{"num_hidden_layers": 10, "hidden_size": 448, "num_attention_heads": 7, "num_key_value_heads": 7, "head_dim": 64, "intermediate_size": 1216, "vocab_size": 2048, "hidden_act": "swiglu", "norm": "rmsnorm", "norm_place": "pre", "norm_eps": 1e-06, "positions": "rope", "rope_theta": 10000.0, "rope_fraction": 1.0, "qk_norm": false, "attn_scale": 0.125, "bias": "none", "tie_word_embeddings": false, "parallel_block": false, "init": "normal", "init_std_qkv": 0.0351, "init_std_o": 0.0, "init_std_up": 0.0351, "init_std_down": 0.0, "optimizer": "soap_variant", "learning_rate": 0.00292, "lr_mult_o": 1.35, "beta1": 0.95, "beta2": 0.95, "lr_head": 0.0053, "max_grad_norm": 2.0, "warmup_steps": 200, "schedule": "wsd", "decay_fraction": 0.891, "decay_shape": "linear", "final_lr_fraction": 0.0, "batch_tokens": 262144, "max_seq_len": 512, "doc_mask": true, "train_tokens": 1163000000, "max_steps": 4437, "dataset": "wikipedia_en"}
Each number is 200 + 40 x the weight over its row's rms, rounded and kept within 0 to 999. Layers, rows and columns count from 0. The size before them is the row's rms in percent of the matrix's.

# layer 6 MLP up, 1216x448, rms 0.102, rows 82-123, columns 224-279
102,170,216,217,180,196,203,290,222,216,175,231,227,240,203,123,218,174,178,229,187,139,186,185,181,72,196,220,178,193,149,253,282,150,221,254,237,262,196,170,170,206,211,208,235,132,190,216,249,227,200,190,147,206,225,228,270
101,226,194,241,177,208,288,223,152,232,185,232,153,199,152,204,189,82,253,232,251,247,186,250,228,201,263,191,192,154,143,193,236,215,249,148,169,128,192,169,266,202,180,231,224,241,196,141,232,143,260,186,306,235,227,281,204
092,230,181,241,139,219,182,220,182,239,168,183,302,230,201,175,210,204,200,203,232,197,171,257,186,147,222,117,238,244,210,199,247,200,142,198,227,254,244,176,172,214,125,227,185,256,193,253,248,137,261,226,244,154,187,173,215
095,132,238,266,146,231,177,201,182,235,185,191,213,176,192,268,189,188,202,223,244,166,143,180,203,243,124,168,78,174,261,144,159,181,253,238,219,206,243,210,183,171,221,242,192,173,184,189,209,231,153,248,180,163,157,207,223
096,268,231,228,220,186,257,125,174,181,176,274,206,213,222,188,151,244,206,236,178,288,206,199,145,226,264,151,139,235,199,225,195,208,208,222,188,283,240,181,185,139,164,130,237,231,159,216,154,239,151,160,212,188,248,118,287
101,221,316,195,147,200,116,166,181,191,228,144,226,228,239,208,149,141,224,227,90,183,265,181,232,146,221,192,244,234,222,201,169,165,235,207,225,154,185,202,265,269,242,182,148,168,201,184,235,232,167,209,237,146,155,218,207
097,201,155,221,197,221,289,212,229,200,224,213,218,257,164,203,215,205,276,186,192,161,218,212,215,243,258,174,180,195,100,196,197,280,122,143,199,161,221,201,280,185,160,164,177,192,186,199,198,172,198,185,195,209,205,175,211
098,98,275,171,232,201,201,242,209,253,154,139,206,158,186,204,254,149,185,239,244,183,227,190,142,190,203,208,175,250,200,179,218,194,276,220,265,154,206,240,133,164,214,221,262,189,200,118,166,199,120,172,254,214,309,234,166
102,236,145,222,223,173,226,151,246,209,175,168,248,130,197,228,215,215,242,190,180,227,224,249,206,193,205,166,291,205,209,202,205,212,167,188,229,215,186,240,234,175,150,235,219,260,162,246,185,151,223,165,144,261,271,207,269
101,203,299,247,195,206,213,204,155,306,249,178,249,193,150,214,178,206,211,250,196,207,209,146,118,203,187,177,174,180,280,135,235,115,110,233,196,186,190,242,185,167,225,210,175,182,175,203,105,186,173,210,267,233,229,183,199
097,176,179,216,245,242,205,228,194,215,198,228,187,310,203,176,164,201,185,190,167,248,168,152,143,181,126,205,176,228,227,135,269,184,206,215,173,164,229,198,215,217,291,211,102,180,173,157,236,250,260,142,218,232,239,244,116
104,175,154,179,199,144,182,269,156,165,157,167,246,154,180,240,219,263,210,234,278,227,119,210,283,262,167,202,144,155,197,209,205,219,275,191,217,185,131,249,207,260,198,211,205,229,228,288,207,183,216,279,153,113,208,166,212
104,254,201,215,204,199,201,234,189,229,157,173,235,219,192,213,175,149,201,258,179,226,184,152,208,163,162,248,258,192,194,175,208,224,241,160,280,192,157,233,220,314,278,255,251,236,152,167,220,232,326,188,206,172,220,239,166
100,177,242,221,235,223,239,227,252,248,245,178,232,227,172,194,203,218,197,274,230,207,192,152,218,157,205,295,175,234,178,112,210,171,285,185,119,209,255,178,228,133,185,160,201,174,278,194,161,222,222,168,160,180,117,196,145
100,176,197,116,324,220,200,159,183,196,239,174,218,185,275,151,235,237,196,183,151,247,208,126,248,191,208,230,213,225,199,237,171,203,214,183,181,222,206,187,196,209,161,267,212,195,123,274,252,152,193,177,198,179,260,214,134
102,240,208,212,146,196,149,206,170,212,183,165,202,198,236,258,206,262,167,182,186,164,216,281,210,194,188,204,194,230,177,279,180,154,180,214,218,200,209,232,180,297,214,275,180,192,182,171,176,306,203,206,193,264,269,247,115
100,191,235,146,261,169,277,144,210,214,186,241,127,134,209,225,173,153,221,160,213,227,143,270,192,232,261,161,175,198,270,231,210,259,180,168,189,213,198,202,226,135,221,188,220,217,203,187,209,178,191,310,184,225,243,155,193
100,221,249,142,242,199,214,251,229,231,187,239,147,229,157,214,186,192,177,178,200,171,245,224,163,198,138,190,126,203,166,199,162,241,160,204,244,229,149,255,207,246,172,221,158,205,194,199,188,265,247,149,178,136,175,173,174
104,215,274,160,161,240,200,201,175,258,209,135,225,175,166,190,171,167,199,185,193,138,258,228,295,240,171,209,252,187,185,232,175,255,250,179,235,211,206,164,245,170,167,153,201,216,128,230,224,122,211,247,203,182,192,167,265
106,184,204,251,188,211,234,224,153,155,197,164,227,259,220,218,257,188,165,160,139,152,207,156,161,195,161,197,250,199,166,175,102,182,109,236,206,180,212,175,234,207,184,210,208,219,89,230,248,184,215,172,201,174,180,148,223
103,180,177,200,207,89,194,249,199,237,190,196,206,216,145,223,198,189,206,118,263,179,233,240,246,258,163,197,250,231,245,235,215,172,251,216,185,203,250,247,257,195,199,180,281,243,216,232,193,195,237,233,229,252,196,183,207
089,160,243,189,205,162,241,228,193,161,255,212,251,143,281,206,222,158,303,209,218,148,197,224,257,115,272,206,236,214,224,244,145,214,156,183,186,171,210,192,276,167,111,202,211,163,224,158,161,255,192,165,214,135,226,93,118
111,274,186,232,182,201,250,181,190,232,193,160,222,196,198,174,230,215,221,192,201,198,232,232,138,177,205,245,159,148,209,185,242,224,203,177,236,229,196,178,208,217,158,216,165,211,208,235,148,124,245,168,200,207,191,255,224
103,197,97,201,255,237,217,148,200,223,249,232,179,160,267,210,176,242,196,160,147,166,223,195,164,170,277,207,217,227,191,174,151,185,201,204,178,220,215,214,236,153,230,293,155,180,197,118,194,161,217,178,283,232,204,213,206
099,127,151,211,170,220,226,254,250,214,177,196,213,205,221,132,178,268,240,160,189,203,211,254,172,260,149,170,222,209,212,215,254,245,218,174,221,191,217,198,175,190,214,208,228,176,163,178,232,217,227,232,234,146,138,137,208
107,189,198,258,194,215,273,259,213,103,167,202,230,215,268,169,263,196,205,176,189,208,218,199,154,168,256,150,185,176,154,234,167,206,207,189,209,180,233,182,222,179,182,230,174,246,120,136,264,195,260,160,284,104,217,251,210
096,221,207,206,243,243,230,158,243,211,266,170,257,164,219,182,294,170,162,234,145,155,194,197,179,244,165,182,199,210,177,203,177,221,206,187,223,182,160,224,218,255,270,157,161,167,167,140,213,228,212,155,249,245,202,189,195
093,178,128,148,192,198,237,218,201,154,218,209,184,219,249,167,278,244,191,194,151,184,274,172,238,164,193,185,240,203,180,135,207,153,169,172,195,195,231,159,238,181,163,256,265,265,270,201,207,283,228,136,186,164,184,197,230
106,234,213,216,215,240,189,188,252,208,146,200,229,125,153,226,206,236,200,156,132,170,204,212,222,189,131,187,240,202,249,221,160,167,194,215,152,232,217,216,158,197,192,154,242,183,234,254,218,150,141,187,175,169,130,181,191
104,222,185,193,218,241,159,252,204,203,194,179,194,195,217,215,227,243,200,185,131,210,156,217,185,238,269,141,221,182,250,168,226,159,177,158,116,203,260,250,244,221,285,214,152,151,220,237,243,252,169,169,286,185,190,148,228
105,236,166,177,163,204,199,207,136,215,156,185,198,239,165,192,217,211,203,190,223,268,139,266,160,256,188,176,127,169,222,233,204,168,197,171,159,170,221,187,167,192,301,235,163,243,264,179,284,125,187,218,158,231,169,169,217
098,165,198,195,208,250,223,244,175,212,235,188,255,149,207,171,185,201,142,236,248,209,170,229,167,232,171,145,191,193,188,316,214,237,232,161,163,183,244,230,199,181,175,217,192,229,244,175,226,201,188,174,168,213,234,168,242
095,155,196,212,189,147,196,201,241,192,210,217,233,188,225,199,220,211,195,188,189,266,221,154,199,231,145,176,239,217,208,165,184,256,225,194,162,155,213,216,178,161,120,182,281,160,136,216,169,195,172,125,193,146,220,143,206
095,190,234,206,243,223,143,189,142,179,194,196,230,228,202,191,195,240,167,182,281,177,215,203,180,195,207,179,162,228,148,223,264,148,101,228,225,143,236,196,194,214,175,198,213,236,193,209,211,189,219,223,204,192,207,179,237
097,273,262,199,141,240,158,247,146,192,142,205,227,221,227,142,277,182,167,247,125,169,262,203,243,201,175,150,212,132,164,248,174,183,190,260,199,218,197,179,175,250,257,262,221,221,207,248,153,234,132,220,138,221,204,216,221
099,137,245,224,224,200,194,213,212,158,171,155,222,205,184,171,176,88,208,170,212,228,185,233,232,259,190,220,141,152,203,173,191,207,279,167,176,185,179,196,200,164,163,211,176,210,243,203,156,204,170,198,202,157,237,146,222
099,229,208,166,209,190,130,152,160,152,214,162,124,124,177,206,156,180,126,128,202,121,274,196,156,172,143,222,183,222,223,298,220,169,284,128,179,160,240,213,222,181,169,168,129,199,229,142,230,158,250,128,220,165,241,193,220
102,118,264,212,184,151,189,170,186,149,183,196,266,184,154,155,213,222,196,221,196,202,144,181,215,180,194,199,238,265,279,254,189,186,197,233,157,251,154,245,185,170,204,197,233,220,177,154,102,225,117,126,234,172,125,195,247
101,203,177,147,204,108,199,168,183,234,219,209,231,238,113,243,114,183,200,221,151,221,292,207,223,210,277,209,229,149,180,212,219,240,221,223,159,176,168,254,206,98,96,219,220,239,162,230,151,175,270,178,152,205,168,83,201
099,103,209,196,252,233,273,205,220,158,215,232,207,237,152,206,200,115,211,170,196,220,237,195,187,197,269,175,251,205,154,164,214,201,139,198,217,280,218,196,155,245,104,180,298,114,280,156,189,263,226,252,238,232,158,224,122
103,207,257,147,248,229,239,181,277,217,183,181,218,174,163,160,222,216,227,238,194,147,194,197,243,224,137,228,209,128,204,200,235,185,200,151,230,164,207,239,158,193,280,136,188,228,200,165,253,177,150,213,139,209,246,201,189
103,163,267,190,189,285,193,270,172,227,185,241,174,211,156,142,260,172,265,185,224,191,220,246,200,226,192,273,197,224,140,210,148,185,164,216,226,170,226,182,230,246,224,218,263,240,191,220,194,253,158,205,193,283,145,228,184
# layer 6 MLP down (transposed), 1216x448, rms 0.0925, rows 82-123, columns 224-279
104,143,132,239,127,220,211,146,212,248,205,209,265,218,182,189,213,216,93,101,156,204,276,210,176,152,207,163,197,268,215,156,208,256,188,199,197,208,202,204,172,63,261,202,185,233,252,228,202,160,179,218,209,242,181,211,143
094,174,265,184,203,180,116,224,239,189,215,194,131,225,314,193,204,225,192,152,202,162,239,204,161,227,166,156,225,219,200,219,190,272,218,192,177,164,141,185,176,186,149,250,195,192,127,213,234,249,221,226,200,165,200,208,221
088,211,191,197,220,195,199,145,182,252,148,189,192,239,218,212,194,199,222,168,229,239,241,239,159,245,243,157,272,202,207,229,188,253,206,173,268,211,226,264,225,242,215,118,225,217,134,192,239,191,220,99,159,210,96,213,252
100,143,145,185,235,183,197,146,156,210,193,240,173,205,235,264,234,238,108,164,163,223,229,163,177,165,232,194,183,217,224,251,136,217,170,254,159,173,215,241,155,171,149,170,230,123,188,257,212,198,210,228,176,243,150,211,177
099,163,244,242,272,249,271,216,174,205,243,309,174,194,261,241,203,195,152,187,203,316,135,232,170,180,211,167,299,212,213,132,150,216,277,253,179,124,278,170,198,196,218,169,173,141,167,207,181,142,182,181,235,147,175,156,186
093,286,176,174,125,189,203,186,193,208,212,301,175,226,210,178,238,239,183,194,186,198,213,276,199,217,191,196,233,207,157,229,186,231,221,186,202,212,207,275,139,105,238,266,210,188,242,190,211,254,206,218,202,227,121,181,137
097,277,236,202,167,237,179,187,205,172,168,196,228,234,238,86,161,257,183,246,197,272,245,241,253,217,152,137,194,209,192,185,116,237,184,155,180,227,253,143,212,183,156,227,232,202,221,229,244,234,168,235,230,257,132,205,167
085,130,219,176,241,188,186,163,189,229,89,229,230,258,109,225,219,230,155,163,141,202,234,160,158,222,248,199,190,201,211,227,239,209,171,171,179,239,137,174,144,252,205,227,186,224,154,220,149,164,214,233,247,201,228,165,197
105,197,172,229,180,192,231,222,209,195,249,181,236,227,238,282,163,177,161,198,200,206,178,130,217,243,209,197,134,162,242,126,198,203,206,207,188,190,167,152,258,251,241,113,179,226,175,210,228,163,183,253,236,182,182,241,203
099,309,253,169,171,131,205,284,229,229,155,169,200,115,171,262,219,249,232,165,227,256,179,189,183,170,218,155,203,191,228,263,209,137,245,176,197,137,184,200,170,185,218,231,194,228,241,211,83,149,216,195,211,237,178,195,218
103,244,124,191,178,241,193,185,191,170,164,212,120,256,184,292,247,205,204,211,169,165,172,157,207,156,210,213,173,214,245,176,197,253,195,222,192,130,154,175,218,195,208,234,131,136,219,211,140,286,275,295,279,178,205,185,169
094,160,196,265,187,210,208,146,116,172,238,239,196,236,201,222,164,174,208,140,169,227,153,225,153,201,177,149,169,201,263,201,209,173,252,231,165,219,169,203,251,253,234,174,208,189,128,175,148,263,138,214,219,183,181,188,210
103,246,231,137,253,153,215,131,187,278,180,134,164,226,226,173,234,186,235,176,277,154,237,221,216,157,165,142,200,165,163,188,214,197,105,234,201,172,199,238,137,265,146,177,181,205,190,219,228,218,254,236,221,219,216,178,178
101,126,215,215,208,192,212,243,226,254,197,238,100,199,258,180,177,206,190,187,289,112,225,222,287,193,191,214,235,181,205,138,164,225,210,215,230,213,276,189,205,239,209,247,180,197,208,161,183,184,223,175,166,216,273,184,265
097,205,225,247,172,243,210,178,216,255,244,153,161,176,193,199,237,123,205,201,160,183,239,183,310,200,227,182,193,232,176,196,204,147,165,200,223,190,147,163,199,263,128,226,230,223,165,132,186,203,159,215,155,265,172,206,240
103,242,197,258,166,238,116,238,122,151,177,140,223,192,196,231,192,245,196,213,164,234,214,159,204,193,305,239,197,214,189,199,91,247,184,181,173,240,210,160,141,215,121,173,196,253,132,240,192,272,171,216,278,204,233,167,218
103,196,158,230,247,173,168,249,155,198,195,233,161,297,215,178,221,204,184,167,218,249,226,245,168,204,180,163,170,219,184,226,280,224,183,191,133,219,272,224,192,166,199,182,253,228,146,214,187,201,204,155,131,208,160,146,236
108,202,239,155,201,229,252,231,182,282,226,203,206,209,190,171,233,270,156,106,267,176,98,210,264,238,167,235,208,249,173,148,140,206,213,250,190,256,218,205,193,212,154,274,129,186,250,147,215,231,182,171,206,224,146,199,204
103,135,220,162,130,242,175,157,220,204,236,205,179,269,194,177,213,154,240,200,228,156,242,147,228,212,159,216,163,189,236,160,243,218,284,244,169,228,248,113,169,154,237,173,209,196,111,223,210,231,268,252,219,175,279,229,204
106,207,275,194,224,192,167,227,130,151,207,160,190,285,257,94,168,225,217,225,176,152,169,142,251,229,165,158,212,260,189,171,235,144,111,239,184,211,207,190,253,207,230,233,227,104,222,131,199,243,197,166,176,123,235,168,177
102,181,255,154,244,103,173,195,168,237,212,100,240,158,174,227,175,159,169,241,264,245,206,195,159,223,254,215,218,234,219,241,239,184,202,183,195,166,207,158,229,162,230,242,243,211,228,220,235,175,198,216,204,219,153,121,202
102,163,259,249,111,210,241,212,157,156,238,188,210,234,208,156,138,204,197,120,145,161,195,174,207,186,198,146,184,174,175,169,304,246,129,241,179,218,152,217,205,210,192,175,192,261,192,223,147,260,263,185,192,211,192,234,199
097,242,147,117,240,206,206,138,163,190,170,221,222,172,230,228,195,184,182,176,208,162,144,183,176,191,133,226,176,281,204,199,239,144,229,222,179,307,157,212,280,230,150,226,189,132,246,190,221,103,102,249,169,148,254,214,258
097,94,220,151,157,189,216,216,176,172,255,217,201,152,234,192,176,232,237,210,139,257,188,158,110,190,211,184,223,222,220,219,286,221,164,171,196,293,234,211,194,195,187,162,143,290,145,193,196,186,232,290,221,149,210,180,199
101,174,240,298,164,123,213,175,257,192,159,282,175,258,273,129,158,281,213,264,177,191,238,249,233,224,174,261,167,236,229,205,178,184,212,186,242,271,230,236,189,233,181,134,133,191,168,309,148,182,224,211,190,233,190,129,177
103,155,175,186,150,183,267,190,227,172,252,239,149,175,203,165,246,176,175,130,170,227,197,176,219,202,156,173,220,202,251,195,156,172,244,207,161,194,112,156,316,213,203,188,173,189,280,167,210,249,250,178,176,152,262,166,143
101,227,229,151,255,205,216,201,217,193,193,134,220,207,226,157,200,228,136,189,194,170,210,148,228,163,170,176,158,212,208,207,232,197,108,201,311,150,226,181,199,195,206,184,219,246,217,224,248,115,190,177,215,215,214,233,202
100,176,182,258,203,260,192,217,189,138,207,240,175,185,201,153,166,250,208,270,224,184,197,235,253,182,183,164,191,209,233,261,223,206,276,231,204,203,90,231,218,283,194,208,235,222,300,207,167,254,159,141,159,155,163,191,190
102,218,211,138,130,199,229,217,172,240,188,175,212,238,213,195,181,259,221,194,192,231,176,234,174,161,116,177,191,156,218,222,82,185,184,152,149,172,224,127,127,218,192,294,195,188,119,146,199,177,201,172,140,133,134,168,234
105,151,160,205,196,178,174,156,227,223,170,283,148,185,216,215,226,213,211,167,254,187,211,188,185,242,198,247,217,221,191,181,220,163,135,189,222,201,191,166,241,209,159,234,138,184,249,161,248,267,108,127,217,214,209,205,268
101,142,185,216,261,178,227,184,166,127,123,137,219,132,223,172,206,267,207,221,231,223,250,246,197,228,169,200,165,153,179,201,144,193,148,200,162,237,172,158,223,193,180,202,177,194,253,186,260,199,166,172,220,218,120,189,256
096,204,189,213,239,204,238,92,207,291,201,154,192,165,196,204,167,181,260,167,133,251,220,262,189,160,210,128,247,231,196,252,138,219,156,297,154,109,136,113,91,169,206,204,211,204,150,159,242,146,250,219,221,222,231,216,148
097,229,263,175,193,184,175,203,190,169,182,216,135,233,192,171,207,154,190,166,245,195,255,237,238,176,227,310,206,186,163,179,202,224,178,202,166,164,169,169,226,239,183,219,172,197,224,206,201,254,272,159,218,117,168,294,153
096,224,202,167,282,232,215,186,254,150,147,262,192,237,202,130,186,167,173,152,214,207,248,241,181,169,178,248,234,167,179,211,173,258,230,230,278,178,227,204,165,221,192,160,215,177,159,252,148,237,214,185,225,188,188,155,124
106,160,224,186,188,253,108,216,114,162,231,185,212,152,146,208,228,172,325,243,176,182,142,146,161,137,169,148,179,176,246,168,242,282,187,267,260,217,281,197,168,184,166,172,178,164,229,201,288,244,243,189,167,164,198,182,219
101,222,170,172,258,89,239,195,194,246,210,263,191,164,148,187,192,113,156,196,155,196,206,173,232,131,153,222,173,221,223,189,179,194,157,178,188,188,273,193,168,197,186,277,244,126,200,201,156,123,226,149,229,193,179,140,196
099,203,212,191,203,143,158,257,232,167,184,136,171,213,144,173,183,123,217,238,181,213,126,198,159,189,208,119,146,161,203,219,143,199,186,259,193,175,229,161,258,142,174,164,167,237,174,227,212,174,143,196,257,258,137,167,205
098,175,270,150,240,170,209,163,217,172,144,187,201,233,178,268,162,208,225,205,187,126,168,205,194,193,202,136,222,238,242,237,149,169,169,239,176,220,222,223,171,266,191,146,281,184,171,169,177,232,206,251,167,240,236,182,186
096,217,236,231,196,217,179,202,197,220,196,268,181,202,233,218,247,112,231,197,210,199,133,168,242,211,178,180,202,215,236,221,142,150,178,214,165,200,191,220,240,221,193,239,231,222,187,202,243,193,263,219,183,217,146,188,192
097,240,211,223,185,190,146,280,218,195,194,260,302,204,221,202,156,154,256,204,223,147,213,199,155,233,230,239,187,176,268,272,185,234,161,191,283,192,236,239,195,211,185,235,169,216,210,232,292,196,147,216,248,170,162,232,240
093,224,125,202,183,205,181,195,156,199,202,206,188,239,196,166,226,152,214,219,161,165,205,194,130,250,187,135,186,246,205,163,217,192,247,167,189,145,251,178,187,164,210,158,152,226,291,262,140,200,213,146,217,115,273,150,231
075,202,200,193,224,167,203,195,219,185,259,239,186,129,214,237,187,256,113,237,152,302,187,141,276,109,257,160,175,230,132,175,156,198,164,166,201,119,275,197,194,211,188,182,297,181,181,195,147,201,150,142,204,136,222,247,104
# layer 6 MLP gate, 1216x448, rms 0.0958, rows 83-123, columns 224-279
102,218,287,218,251,184,188,198,169,220,178,174,186,135,163,206,198,217,274,234,230,127,198,167,170,336,219,234,261,159,189,184,194,249,181,195,163,297,252,181,223,228,228,140,227,191,143,235,292,284,212,169,215,149,204,179,226
092,120,166,166,187,187,294,215,239,156,226,225,190,191,190,160,267,146,243,209,294,235,260,192,209,253,180,228,211,241,102,208,199,238,215,266,174,309,270,254,199,229,152,212,151,173,162,241,186,201,214,180,257,163,269,204,222
102,238,164,197,288,208,186,194,216,250,213,200,186,190,182,219,246,247,177,210,231,233,239,151,169,247,193,232,182,187,214,169,152,199,160,172,152,259,154,172,241,187,214,220,194,204,185,212,172,233,219,172,240,130,203,187,269
100,194,190,156,175,191,121,142,194,127,164,230,203,251,221,213,189,160,265,159,206,182,165,234,179,247,201,229,209,240,149,204,148,269,165,258,167,210,184,225,175,199,186,155,194,159,196,231,215,194,225,177,75,173,245,135,195
097,159,178,176,156,184,146,208,255,204,195,175,221,206,174,222,206,150,150,181,277,183,169,185,194,273,110,177,246,242,165,208,245,235,230,175,157,134,181,207,147,177,158,260,196,236,164,129,235,140,236,210,152,240,219,226,159
094,188,237,173,194,184,201,178,182,207,219,194,228,233,137,219,165,221,218,208,188,184,215,197,184,278,258,159,125,110,136,156,229,198,170,219,205,212,163,217,208,142,228,265,133,221,196,192,243,172,166,139,171,164,199,246,334
100,129,249,188,218,302,190,189,260,198,235,234,233,147,102,195,219,189,225,257,168,228,213,197,216,205,223,178,187,185,227,187,174,199,205,192,229,175,262,209,219,164,248,259,224,156,293,207,190,165,185,164,218,300,141,195,197
100,210,179,173,183,194,214,208,229,211,154,232,217,289,169,160,299,211,222,232,151,222,183,185,217,252,240,188,182,198,236,205,207,163,248,186,151,200,226,197,166,177,237,309,248,205,214,248,155,198,174,192,200,194,119,270,185
105,223,160,186,183,230,198,244,248,204,197,181,127,136,194,208,229,175,218,270,157,191,195,287,183,230,134,155,203,113,189,138,238,174,142,150,242,215,157,285,189,204,209,216,175,184,187,180,194,182,262,172,224,181,83,198,189
095,173,175,178,189,226,174,254,152,204,210,204,200,223,244,207,247,129,193,252,187,182,265,255,272,210,163,263,253,102,263,126,230,176,141,170,210,223,266,198,229,215,165,247,227,248,167,179,111,152,212,182,163,195,195,155,292
099,246,204,180,169,173,215,234,234,231,238,221,153,158,137,187,302,123,178,229,185,141,188,226,190,210,122,184,207,190,222,183,194,212,173,203,127,171,168,212,209,232,234,191,128,215,206,155,171,222,205,107,127,269,165,207,225
099,148,153,148,182,186,279,175,163,237,200,245,201,238,161,187,275,223,205,276,175,209,232,218,143,150,162,146,210,221,236,171,207,227,209,101,206,169,207,191,173,154,165,228,232,139,164,243,202,206,217,251,186,159,233,215,147
098,152,224,230,206,165,187,197,233,233,184,219,192,204,236,141,189,274,209,146,239,203,171,288,299,130,196,193,264,160,150,226,214,170,161,174,209,178,177,206,219,176,179,156,204,245,188,344,238,189,150,197,195,291,217,309,234
102,162,225,191,178,244,189,162,230,246,224,262,192,180,159,120,170,167,259,184,228,210,268,198,197,214,262,149,194,225,222,257,249,182,227,162,195,181,183,167,230,236,273,224,229,253,241,207,155,175,188,181,289,265,255,164,247
100,211,256,175,183,116,227,204,186,195,158,185,177,161,222,176,154,203,193,205,168,201,179,224,208,194,183,252,198,199,227,217,312,215,155,199,204,143,231,200,130,257,207,246,248,236,228,169,174,233,165,199,225,256,139,196,196
102,192,263,255,170,224,174,236,183,251,148,220,232,104,167,253,186,200,195,138,147,228,202,189,236,164,238,255,192,187,207,114,133,191,155,263,229,157,187,206,196,162,221,176,139,229,279,202,169,256,214,169,269,242,184,147,213
102,230,229,190,195,172,254,245,205,220,290,235,215,214,222,202,288,201,229,243,209,227,225,156,191,256,205,212,316,234,202,232,240,159,193,170,185,306,211,204,178,196,213,234,289,154,184,223,186,141,215,242,179,157,231,174,203
111,149,174,254,202,156,166,202,269,216,276,122,183,203,199,188,217,171,213,166,199,255,213,203,201,205,250,250,195,185,148,305,180,195,259,191,220,220,205,210,220,179,186,234,244,206,194,200,226,250,141,188,180,267,226,244,176
095,164,288,157,232,160,176,201,158,238,261,151,243,257,266,181,214,198,226,119,161,220,169,227,211,235,188,286,234,162,167,260,244,134,244,215,220,213,213,166,190,230,223,173,218,292,236,165,260,188,176,207,173,204,202,207,119
103,207,245,169,164,218,187,197,224,201,175,158,166,224,135,182,297,180,194,209,246,269,233,134,180,183,217,196,221,278,148,232,238,241,122,259,211,159,171,180,166,171,258,165,182,253,261,199,194,247,221,244,223,212,227,208,157
099,202,223,177,260,246,214,130,212,170,218,226,185,123,146,229,195,165,139,204,175,231,255,222,145,247,232,224,189,247,187,227,171,191,156,149,145,237,143,207,222,194,177,192,202,165,195,229,239,208,158,247,212,195,229,185,203
104,284,219,133,191,137,182,168,204,184,199,144,162,216,150,176,282,131,218,197,168,262,147,180,267,191,190,189,240,168,219,186,238,219,231,238,193,207,199,203,196,191,253,214,182,251,188,137,196,214,168,257,240,179,199,220,154
099,199,201,197,137,205,129,186,209,136,180,112,201,201,138,238,181,223,210,247,231,210,202,223,158,198,206,226,219,234,189,210,220,179,227,188,216,170,210,144,199,173,108,150,207,212,207,187,197,264,159,221,215,217,169,182,208
097,271,199,153,221,145,232,182,336,231,161,229,250,171,249,244,152,224,164,216,180,193,101,267,184,145,219,241,148,195,210,222,199,232,193,183,261,214,139,194,252,158,202,158,187,213,220,163,234,171,227,237,190,246,194,220,221
102,261,151,218,167,127,123,261,214,339,225,188,246,205,179,180,161,194,237,148,193,230,194,164,177,212,253,140,218,162,210,193,146,224,237,183,229,236,225,250,143,216,223,195,175,278,140,189,261,162,194,174,276,190,194,227,192
099,204,225,291,241,165,207,211,131,167,299,242,268,220,193,229,152,133,188,180,257,191,237,200,142,243,200,220,259,248,234,261,140,190,227,157,212,212,329,227,217,176,183,205,143,226,163,143,163,183,165,258,172,255,130,220,204
099,184,179,188,244,229,184,216,250,207,138,246,204,204,174,197,209,163,156,178,253,210,244,164,206,150,115,226,193,164,268,234,178,219,176,249,207,145,159,161,202,220,212,166,230,86,155,278,224,124,224,206,230,191,117,214,241
100,196,280,222,200,221,182,220,274,235,223,137,179,153,172,159,305,229,269,229,184,221,168,161,197,182,168,192,181,137,138,219,192,138,206,206,163,127,98,199,172,255,280,215,205,193,289,234,169,190,152,233,123,193,224,176,290
106,149,184,193,158,180,281,253,218,256,261,187,231,235,168,202,193,230,129,160,209,159,273,217,181,228,267,192,227,165,155,196,173,143,171,132,197,242,187,143,172,334,218,188,260,173,285,282,224,216,231,229,188,200,221,203,149
102,218,206,160,199,195,268,191,282,219,181,181,166,124,188,228,189,192,202,201,211,171,231,156,130,152,245,244,136,233,164,218,243,131,211,148,224,192,200,242,173,227,200,201,217,230,157,222,222,252,210,121,264,216,281,180,175
103,221,250,231,190,151,173,247,241,255,249,234,178,243,229,172,229,222,228,210,216,234,137,163,243,203,249,193,232,209,262,174,217,198,152,258,252,240,198,170,252,91,209,212,210,250,204,216,252,276,186,224,199,260,92,178,217
094,217,158,153,175,252,194,185,145,229,144,249,212,226,204,170,233,187,195,174,277,244,204,249,207,202,136,156,160,167,216,221,148,181,214,218,297,247,216,222,194,197,230,230,249,209,153,211,190,199,225,262,228,325,119,255,230
100,273,209,179,160,168,277,245,260,173,196,134,178,237,260,187,188,135,153,219,218,234,199,270,218,276,175,231,166,240,227,233,244,222,258,233,284,230,137,188,177,194,160,215,262,160,191,176,194,178,189,190,265,282,244,116,232
095,226,209,170,155,163,211,200,164,172,168,170,134,194,217,183,268,175,288,184,217,151,160,179,245,189,209,210,228,231,277,221,251,160,172,212,209,250,170,204,156,224,217,218,192,229,275,203,189,182,231,121,91,167,192,181,139
102,164,250,181,234,296,210,223,224,229,205,149,173,157,228,186,176,282,216,158,232,219,143,215,253,169,141,206,162,228,211,110,225,168,201,161,223,196,197,119,195,155,190,223,201,231,183,179,138,221,182,211,209,258,212,185,196
099,264,258,188,253,158,208,158,163,241,226,213,203,216,192,171,226,224,232,180,174,205,184,198,234,198,157,223,220,220,189,196,148,191,138,274,145,196,205,159,177,160,153,217,155,195,178,192,161,215,175,202,149,194,197,219,281
103,203,132,235,158,173,217,225,196,251,218,205,52,223,137,159,212,214,208,195,184,196,217,146,195,125,160,245,198,232,230,207,184,184,193,195,174,265,211,210,143,160,241,197,142,200,195,284,205,159,209,211,148,154,283,191,182
101,189,235,257,138,187,245,130,200,159,228,282,244,258,206,177,242,256,183,207,172,157,170,141,191,220,174,129,235,227,163,213,181,203,231,165,224,205,267,158,149,153,230,236,149,198,233,205,207,238,131,250,254,226,157,165,250
103,189,265,238,100,197,189,152,264,175,232,147,152,198,192,176,177,207,207,227,303,227,155,237,140,207,124,178,213,244,126,237,205,202,191,131,133,139,167,144,204,185,232,214,253,213,118,173,169,261,350,81,187,183,212,218,167
102,249,149,256,178,193,206,152,160,236,166,228,282,192,207,185,224,135,208,258,242,214,264,165,139,136,226,197,253,175,177,176,175,159,193,127,261,262,162,246,201,228,261,191,209,178,224,121,268,229,189,131,145,185,253,203,216
100,168,226,155,68,150,190,190,169,173,194,223,209,171,227,159,230,164,270,229,182,276,203,191,171,154,230,187,194,242,153,174,137,217,234,226,207,148,175,236,150,172,220,237,210,242,223,159,232,175,246,212,223,185,131,211,156